From a checkpoint of a small transformer trained on Wikipedia: width 192.
Each number is 500 + 50 x the weight over its row's rms, rounded and kept within 0 to 999. Layers, rows and columns count from 0. Numbers have three digits each. The size before them is the row's rms in percent of the matrix's.

# layer 4 attention query, 128x192, rms 0.0882, rows 15-82, columns 96-191
106:480449572427458510437486417447453466418530570560508381480490527394530497479467535523494430480514534561442449476480480464492473519447432394576459535585560588505481489400551524530462533532462599443509586631572522420502464451558491449565494579513527553556523416521497555474525515508548535474
099:416517450474460552507501591538424498488510539477449465446427477453522497471516498480490413604527466433494489526487505477473527451510524510488467409515427474517403561562521522543485542583496409373454424455482478400518560521600503596511505417505479567442571553500480506500553497516526591476
103:514560469589510473441419510513499560590523429542508431545459451501439497569512485500561469522427482487537450496455490408458470467490523358497462555520505541517493546419444538457604442407614566446536519491524524409551468523572464418514483536493526443484512497478378515474568523518561503374
089:513552520515503442390519611520498509509454499514444398455478411598457468489578553413599571514471464506429507543490585462516528552560494535532418512562501477472418425464567525435456474414463454518458464470491498555457442447474511588494463461485531634494512455547472438490596626571431546489
108:429514487577645459597490452597470391452481546490502521588522462440501382504550486487530502460454496560504562581530477527455456451544452462538468566533456519436484543483408566536518429492452544487401521459470482467519466485401549559458558432443429520526461504499544493519464514421558464478
094:538477511475506449484446507481493470520507478516541528440442422482529457564514466532443520563539394506468567413584584514502485391546583453531513526468493477403520609428512541531505496497442484452622480464490540432492513521495493545480510583442576450602469524449470474518463566554517493506
101:450473428487534466468599409502621534500471621475502441417500432457421405512423394555570487552533483485525418494468557386467553515456467510426580481572440483496580488481515545452507544472423458488475433404525512474506514416502479449535617505437379552452537488576459533521489528542491584507
107:462558576571532455444566469581515495523519509456455588484508453508445433521471532505455480503496516405480552451455512529552549479540471509468509495520394562627518534439481511581549451475529439499484474423577458453378505410450544487590434522457466539539480573504468626498588496564496533489
096:451396540499521550453495390567515421444556455567493536473448465485507460496526482493433503517482473500329413479464441520504490429548545528527537505450549449461533517553478565523514426480435482510472446568607536530512531433502529482456512538426488460403542474535544553471508596422578552475
099:511493520493481571519562483535384494498469409502537464461510441517425494568497592525503531555519480586529493468490580455597401499482446526540385500563520532498495474529487489544474587546563609483394439447508570496520610516496433480489473552521547452539447472505479507491425460467457411551
097:497457443463565488515526490427454518513474329512516508555555442485572478513549496547512463497520446482500524441602538491462583589535390451556513523560518399568543483462591536521457435493546538515426487510465454452534482585483503555466455489558466533432457457498568523541494486527534451419
095:367491492490416499535445389496444534439524552499481540523553520586406484612593481517543526469504495508525495583495417425473510549545487524458465514507542451528468545469517573564500538437436528462426576591451475460520539492528463506561469582474531413521460513501539533508584527526571506501
101:534473431542473500511527506495522527486532555487439555543483479506456477574428541465469541468555513437534503480508537522484494588471517457531519553464506541482504539534486519545504519468453501541566509451480558561557589566517506450441458552451568439490576413502678527433516486463574486481
097:482549536462551686460553599493506563436477394526552574444432482437607515477476483437488474555546448492540520491508471427456486585530572529560437430503527536541480485460479497505496522453494578457471512509465496400437477484562481542498514542524506525575431582523476474523577511485521553476
102:524491480487514512486499513468517504532533385482540489509502432572530493526579458487481466510530494541594517472545487479508487471524485562448549390547527473384477597585497523506538500386579463471461591466490497532511441502553487422450464490378523496392431514532503517591521394503528612372
098:526592502628512468430471500461428589584464465504573531422506406420525577514571562420491463474521478427410520430474481458553498495464523441402531530514453502516481505440487460493436484538416516462455573418544563482608541490423489515508511472471478461497549512540553497544414528502533560430
097:458558565462471493529495529497495542435522566511493468484521460341501447518541431504540570490517605508519632504461464544583557472483463433547469493479466499502422545513494486472500477539483479519432478435535455605529478501576466382385525554566564487536473525525541551476412467516516516380
100:454508428529506553533501485399527503440518447559504414561441422501457581452479438601591528463576408547550433531479438462547514524504501540462527532493476425597500569513460574424503479517463577420397563473569429518533422496502481376476578556467543573479535527544457549510430538498495469462
095:505538526543483399516577586569513497526521557510448486558553454519465477475559487557469492559542494478516442570523452499528453418527436508527513526480511541508438408437540446541529416529526559485396542518532485450509457556516505563456521548466411450561559561482440503418515468501498595540
103:454542545618489550558531572553522474470512470480400553462480595463495593485483582546508476606533638548440489418506447434455512467593502430545461459517520519533459454522424558460438567448491491457583512481557507492560472552540510468516503504524513468503472478509596456519443372449433505475
107:429579503576474427525478538487542499597528432510437477579504484512471559512525378487465437540524544563553437533522457444463529580517453583506397488513587450561580547584526470413454556511554468531567576458393471467455449576416495444576508489481444500541481578407545505521486503435529577553
095:468446446453446462517409563503564436361580493565508389483589533490513563426499547499511532468612454419538540548524492511436552492481579590547486493545512553511464386504477417524556452470499501595514474426576482449506473487405556465482508531527579463515406473487407507531551502548566489397
098:474543530559615404443457481535504585478417471480479453452477515489517421382522509594480509463405452592470561522568464506531435550582540480490509556583484481597397500477553486445495562570526547546532589492459490555451527545502521542435454456504529521534496557518354472402452554468440504472
111:559524544451477561497523465501423526513607462557523461570486584475466532619442471510504648524536439463410550601518446628472529459465519516455535561467475666537463459457459520491499473529493502558464547501419522440552444486567465517494554499459554507477496532476493466438537435513435486537
101:472433551513464497461485538400428505548458523417498396574545518570454470469546450441421532520490480592541483457562515565438500556459530529564597512405488491509408445586529509543517513469426610480566459637576419521505503472427496456463483386490498502540413529487483427465576537496549567519
103:526477533538472506509502521526477437561514418502480428519563439545626545474499549608587566384560541486547406529443529478552538543542551494561548463486469551485423487574499554532468465610368420515480562506429512436477575545532540503498452507559440521548395416473486519494480487517468473553
104:474544518502592574511510534482466531552495446465487528563538509487554539547551485465529446519531513619411508612514433626488635482522508511453539510558479494475482467516478533538577509554566389432557544498460468476519487467576522486411555464556447519495551402435481416476495578470389483471
097:529415496507462504492446498482594461448419524548436489481548435487473529485469498551482528572480572523473604547466535451509528530465499491512441493446477548523424552492527474461633487519479475484494542493450549414374429426550588507600515404474494595489420470536528550527494496489475444463
093:511525467496526502439542556500466468541508433545517457482420470599484502544498607540489426509467451539521537482502638501561547472421550576588524563556465432471440417500540512505416453420573503515513470545504518446555524533544494412585500444609428522485488511439484450560503401512531410528
095:517455545405520566524524538483488529474454397515496452522524453525420514466454428527564502502496468454479562412577470430464576416502510456518505452540500459423497536514432531533514588545487461538440436572440526534452521530559459543485400535594537433463503529518538461543466470466436505523
099:470490559533525536591502553566485495501572492557532508483499497585478470399532534481428494440418453462442501490482551531462517484410463588510408554439476549446471454440545515527444418528474520574535579462475561452520420527430511532446521531553476478629480487499482529522598463619472471562
097:577603441491499548505512536553468489411499465420451514540571509549553402446472445578528546555498520576457491554569490523522415547479482498470461512477622464525600463532480577522516517479489450483451450590495421471496487567482496556552561521497523457512588446539505527441451476430565439512
099:502474514420489456552439574449478432508464522511498460595540479443555486498479513486511550517580440567370485523564409515466594526484481501433522442497545558534479490505562546566461621479500489552490520472578570496421539567550492468505455490568512474400502491616471503509410510424572479484
099:459492458490472470505535560455582496446437529500614458579539551477538506464523559518477540591534497498488527566496522518529400577439469517564482544545613568524494529565520497497576502461531425468471444532589447516452460534544361483531538488492470550493484535452466523565498551516536410470
109:441546513527476570558520501428519482545516479472538519561539456600442533444420493519538530447543574537610478508431430453465503495570497467535567473564549468525492494537588455601527418454491492455517480441650440542520449497469474546578483551464450491449639511523507433416444501564539462476
098:509481514471513468393522523572493463449516522456544524529542446489478572541510399500550646452427532451488423463527520477398568467542521565408481430568487549500536594478513507467446456529452559515429491586501607468529514515490428380567434534475486506466499511450551485485443465460473451542
101:544509451492481506545520478515517524463494492426604477408577528431512461521553515569424437541504474492586563575426518432520561469497534508422567577490516554545484497594448384482473583496453497618497410569528461445470503487550491538502526450510475480488566504452487383475559480456494454429
099:580430455470482405427541490504500457481610439569481533445510473491471540495511596521495510524489517514632513557544378453598527525463490449485515540465422548502481500467459424467502543544487480555402540521553502576448456421494448508492552442461581523464473508543483477446587540463451499529
098:527477496527529580449487437468448542559479427467439602441410450469613476487454509519406514505530500491434534539458428559565486521521457493518488491407493425487536534533567377600520586600537596472498536507577505531485373426614480497480479519496501541497550529545567485495409444431523483588
097:537431541473492475504432523498432404431572474513545517504473530487563543489532509490528495462457520534553473526441613507548463518460486493530477455530511497580361392519500418443460517529491539467611485424424523450522455516542488525503565545472505475550558554444588460488522404361468472423
098:525447501457550491540511501538493480521469555442568423501598519471474564533456528497366413493575523438499540384518478534529436447464537504533481512373494502516416447519536417538527536495472525448542486533597503466482454529520448487484534495465474419446432576440562357565450526485512510531
108:557542471475610515514472554514477527509613547532554544426501447514458533516585414557526406546418523468386380448483509548533484529487449470528498499476498564450458481505396542441533366570519474403534558455509558521434530419549454581481514510461463624485501554454535476460495490512576472468
096:460468581526601515450507516593529506497462504510519474568488405412524477499544471465524535517473600481472569420518410598519581550450595540473510462592562552540545568455453477409509514467504551496461505533507447467514451557496408538579446568543466432435472447490504444424625475433517444544
101:479482447490502495506420569540544503462498450517487550473533536529564527510460551435477434477475502505440606541626462553493484450432500520537453551519469593516518510505511436551520518451397439447510559522399496538477493478478509437386562395468522484484571411534363527509496547547435519537
102:506540560448521528537459570445520494532414478445477587444491453441519480493508555457552481520535603538454497511433457542415467457447471461519534534489447486534557425537484562486413496553514499520495479507463639500535527539575448448468609598512545578521556573569520507498593474446475477508
096:504459403510415441590489540596484563512489384490478522495457467564503459485459483481545484581402557588575493497553468518493525455464465515482544496527495411442447545439504494547542495449526501401508566484609605466537412441587580587534482533541470441462511540533539399469467438530540491499
098:563462519517432514402516579473561567489508542547454413467488475533385386466499439409486480465491470520473543421448493477488433457490510482441497428522510487605543463572453505594494561638401562530585473489613451539610527510485551587533477470480515492546473462603431425488549451556498515489
096:447519504422560477481496454408565589455499400404517489407513655513497455510538470400440573452481479599381462416488527502434442524429496513450494638518554496529537527533506467532538499491472550555535597614494447502518525552529476454525489422492482478505521470528490513539493483530495447533
102:489480441510426450541477445578564429566507471464596531531550568527391626536426478518549520541606510547552534524460434545557534518595497430517543489529551473427364529504483550498455463595453564468403466478514516489481502576464597493463510443504536526433499482544469530511529537534526450462
103:492544463479571525460528472397492570490527570533553560504470509526552593591585416556610522435462591414544406446502421456457526478537476488384452528444464523541496455473476512534460464506503472460529574489496483414584562524554456492465580544425510408457568460496552483470482439568507455465
099:533539393614554488524486468509550473573452390543517471551489417405477485466514443522433516508367412468410457472499495556554377459493515482496561472558494435474481479555596510543456461421480570512501515436514379444447487537454484497497497428443459512532408523494445608494473547484559481550
100:546512509514555420484542581634358510483461497441415501602544482380470554462464513525580395542471491461453480464525467420605541548509478554523509557624522464474451467551529477520477515495581485441546534562501500453566413498435468487504525455456545549519461547458498521513461439500558409489
101:566507484531518455540592554574532527479491480465455457423490452583545424456376456439515523544525452480473551446464597608505570474490461472524609520528520538466472557446585377446446408489506493471546538469433471522428455501520556569593526440514466431479612481473516544505514539551421479540
105:423490506535523377408524496488485500531448525394483567442493593447522444502561482463477514489487563511521499422470549503558448460529467602491519487542543552604544518531486529500592520498474483471503344493481546477484452498434475478479462447514475516526532649604461489609504536485474466581
098:470524432490504577496503443540559618455428534435548552440529437428486441531509480472495518516501482632495529493492588442469432428482505418418587523532508480438559482493401445508538576563471483605500478487527419450506459494450549607412494514473482489541488530509457481538508494556572456458
103:557443445563595514512459526491510487526484602433551403506533450448482608530437448517461539579523530385460478499585506518462509478477486453481526560481481600518509638523513423550492483457530454515522416452504482546522517491486492422506523523383419404497494529518435459458565539549523514452
098:522553507488516560495471440541569516459570507481485459528518519571471570453556470518427494552467466545534560504494499541461572481468551530479474463460433540444485494611579548530492448489495425493447467406544457557424451484354464587489456430498495510535569476583491502504470508575432499583
096:534574468436418517487537505501491557515511506390520516513452423484534551392496420442484503435531511505530582504586546535477624541573574370524531509462510446470601552410438461533614509354488487457560554535497489528516475454459499472579405493543447427552476552527479475544475511526496502474
099:483498553477532581528447585535540442551540431499497443471408524481416428559533497491575547523547480511444514538530438556528485426481573457461476530510527518582404425402484502389547580550501490422483463582529466393495530542531519442514448481451460416431532529486401421612560437599513515470
102:549448573441505542407548482522573557522537592527465496519424522484489601516511544477469475451568549463545436491523486555559434490466370409471525433527605578470528468578517524508516454527634431473469520400534420475502423550536556560520483521588443474468526524462508498543480496473508469469
097:443572461486432490491485383485546585550563609457514520512439616495427472541521467529520447579505587546505432563550480488480512410535619512500448558499563483552500498580421425467409468460446535493584552535478500553489517471481464366583520421444498453519501452511497533438507543521471541539
101:462436458495451492554470544521475600533540529460598420542462509516480478508508515524417523472555466571471410465455472506451464491486536473496528543478495493450481510486441472479476483443511587456464511435443498493518436476522473464510538545538543414511538494394475411452555483437498672468
105:504501486473604516492526445457489500510475468447498461467522534550557541486523517468454537471553473548416549425505497575523438559516554612534504534530478476551408535512494535468400490537525539557482491557475493439479564458449499532452462496533388559522600602498411409538397587472522470522
102:558486440554475500501450467354580570489508479492473627543499542491451462473459508489429496476512469489506463506481547507605616466503517499524536498543461492547511519575514513516436472481507414522491540548498491435586368492461523565470459628495527541539606421459516477501483545471516472469
100:579443437472459478528472494447427496425548516460503530487450543563516454511415481522438542452528551504458553470490543384401470441552542460577554483551510440603520582544438479458417527490599512455514424514487493498523514556544601513512513480530510550498389491564511570465479515498577477452
094:556442506407520492460562505551416408425544510479488420521420434510479568505491480517451578506558534435441425445464435526500466545501423498454454415470572559514499510549483524557551559444482519448496526588483556436559576476576456569538421461470621563486416499499577422471483445529512499490
093:538485461553456484431489549486410489569468438470433469357449519511522462410527544600484506528499473554483471433507530521569510517438483516490402537559436422530570478428531501477507474543463524470532547503556509543631529430535428445468466479476527424407528544472475503491500421484545563479
110:478472482547436476429546646539448573482568530479537535467472492465487472519513465446511538624509506462464598609532514475460531532493419551440478505495470573499534458374508521440451531490531448453488495497448512478530507527452493516455532397521408597549495491519387488485489508478446523524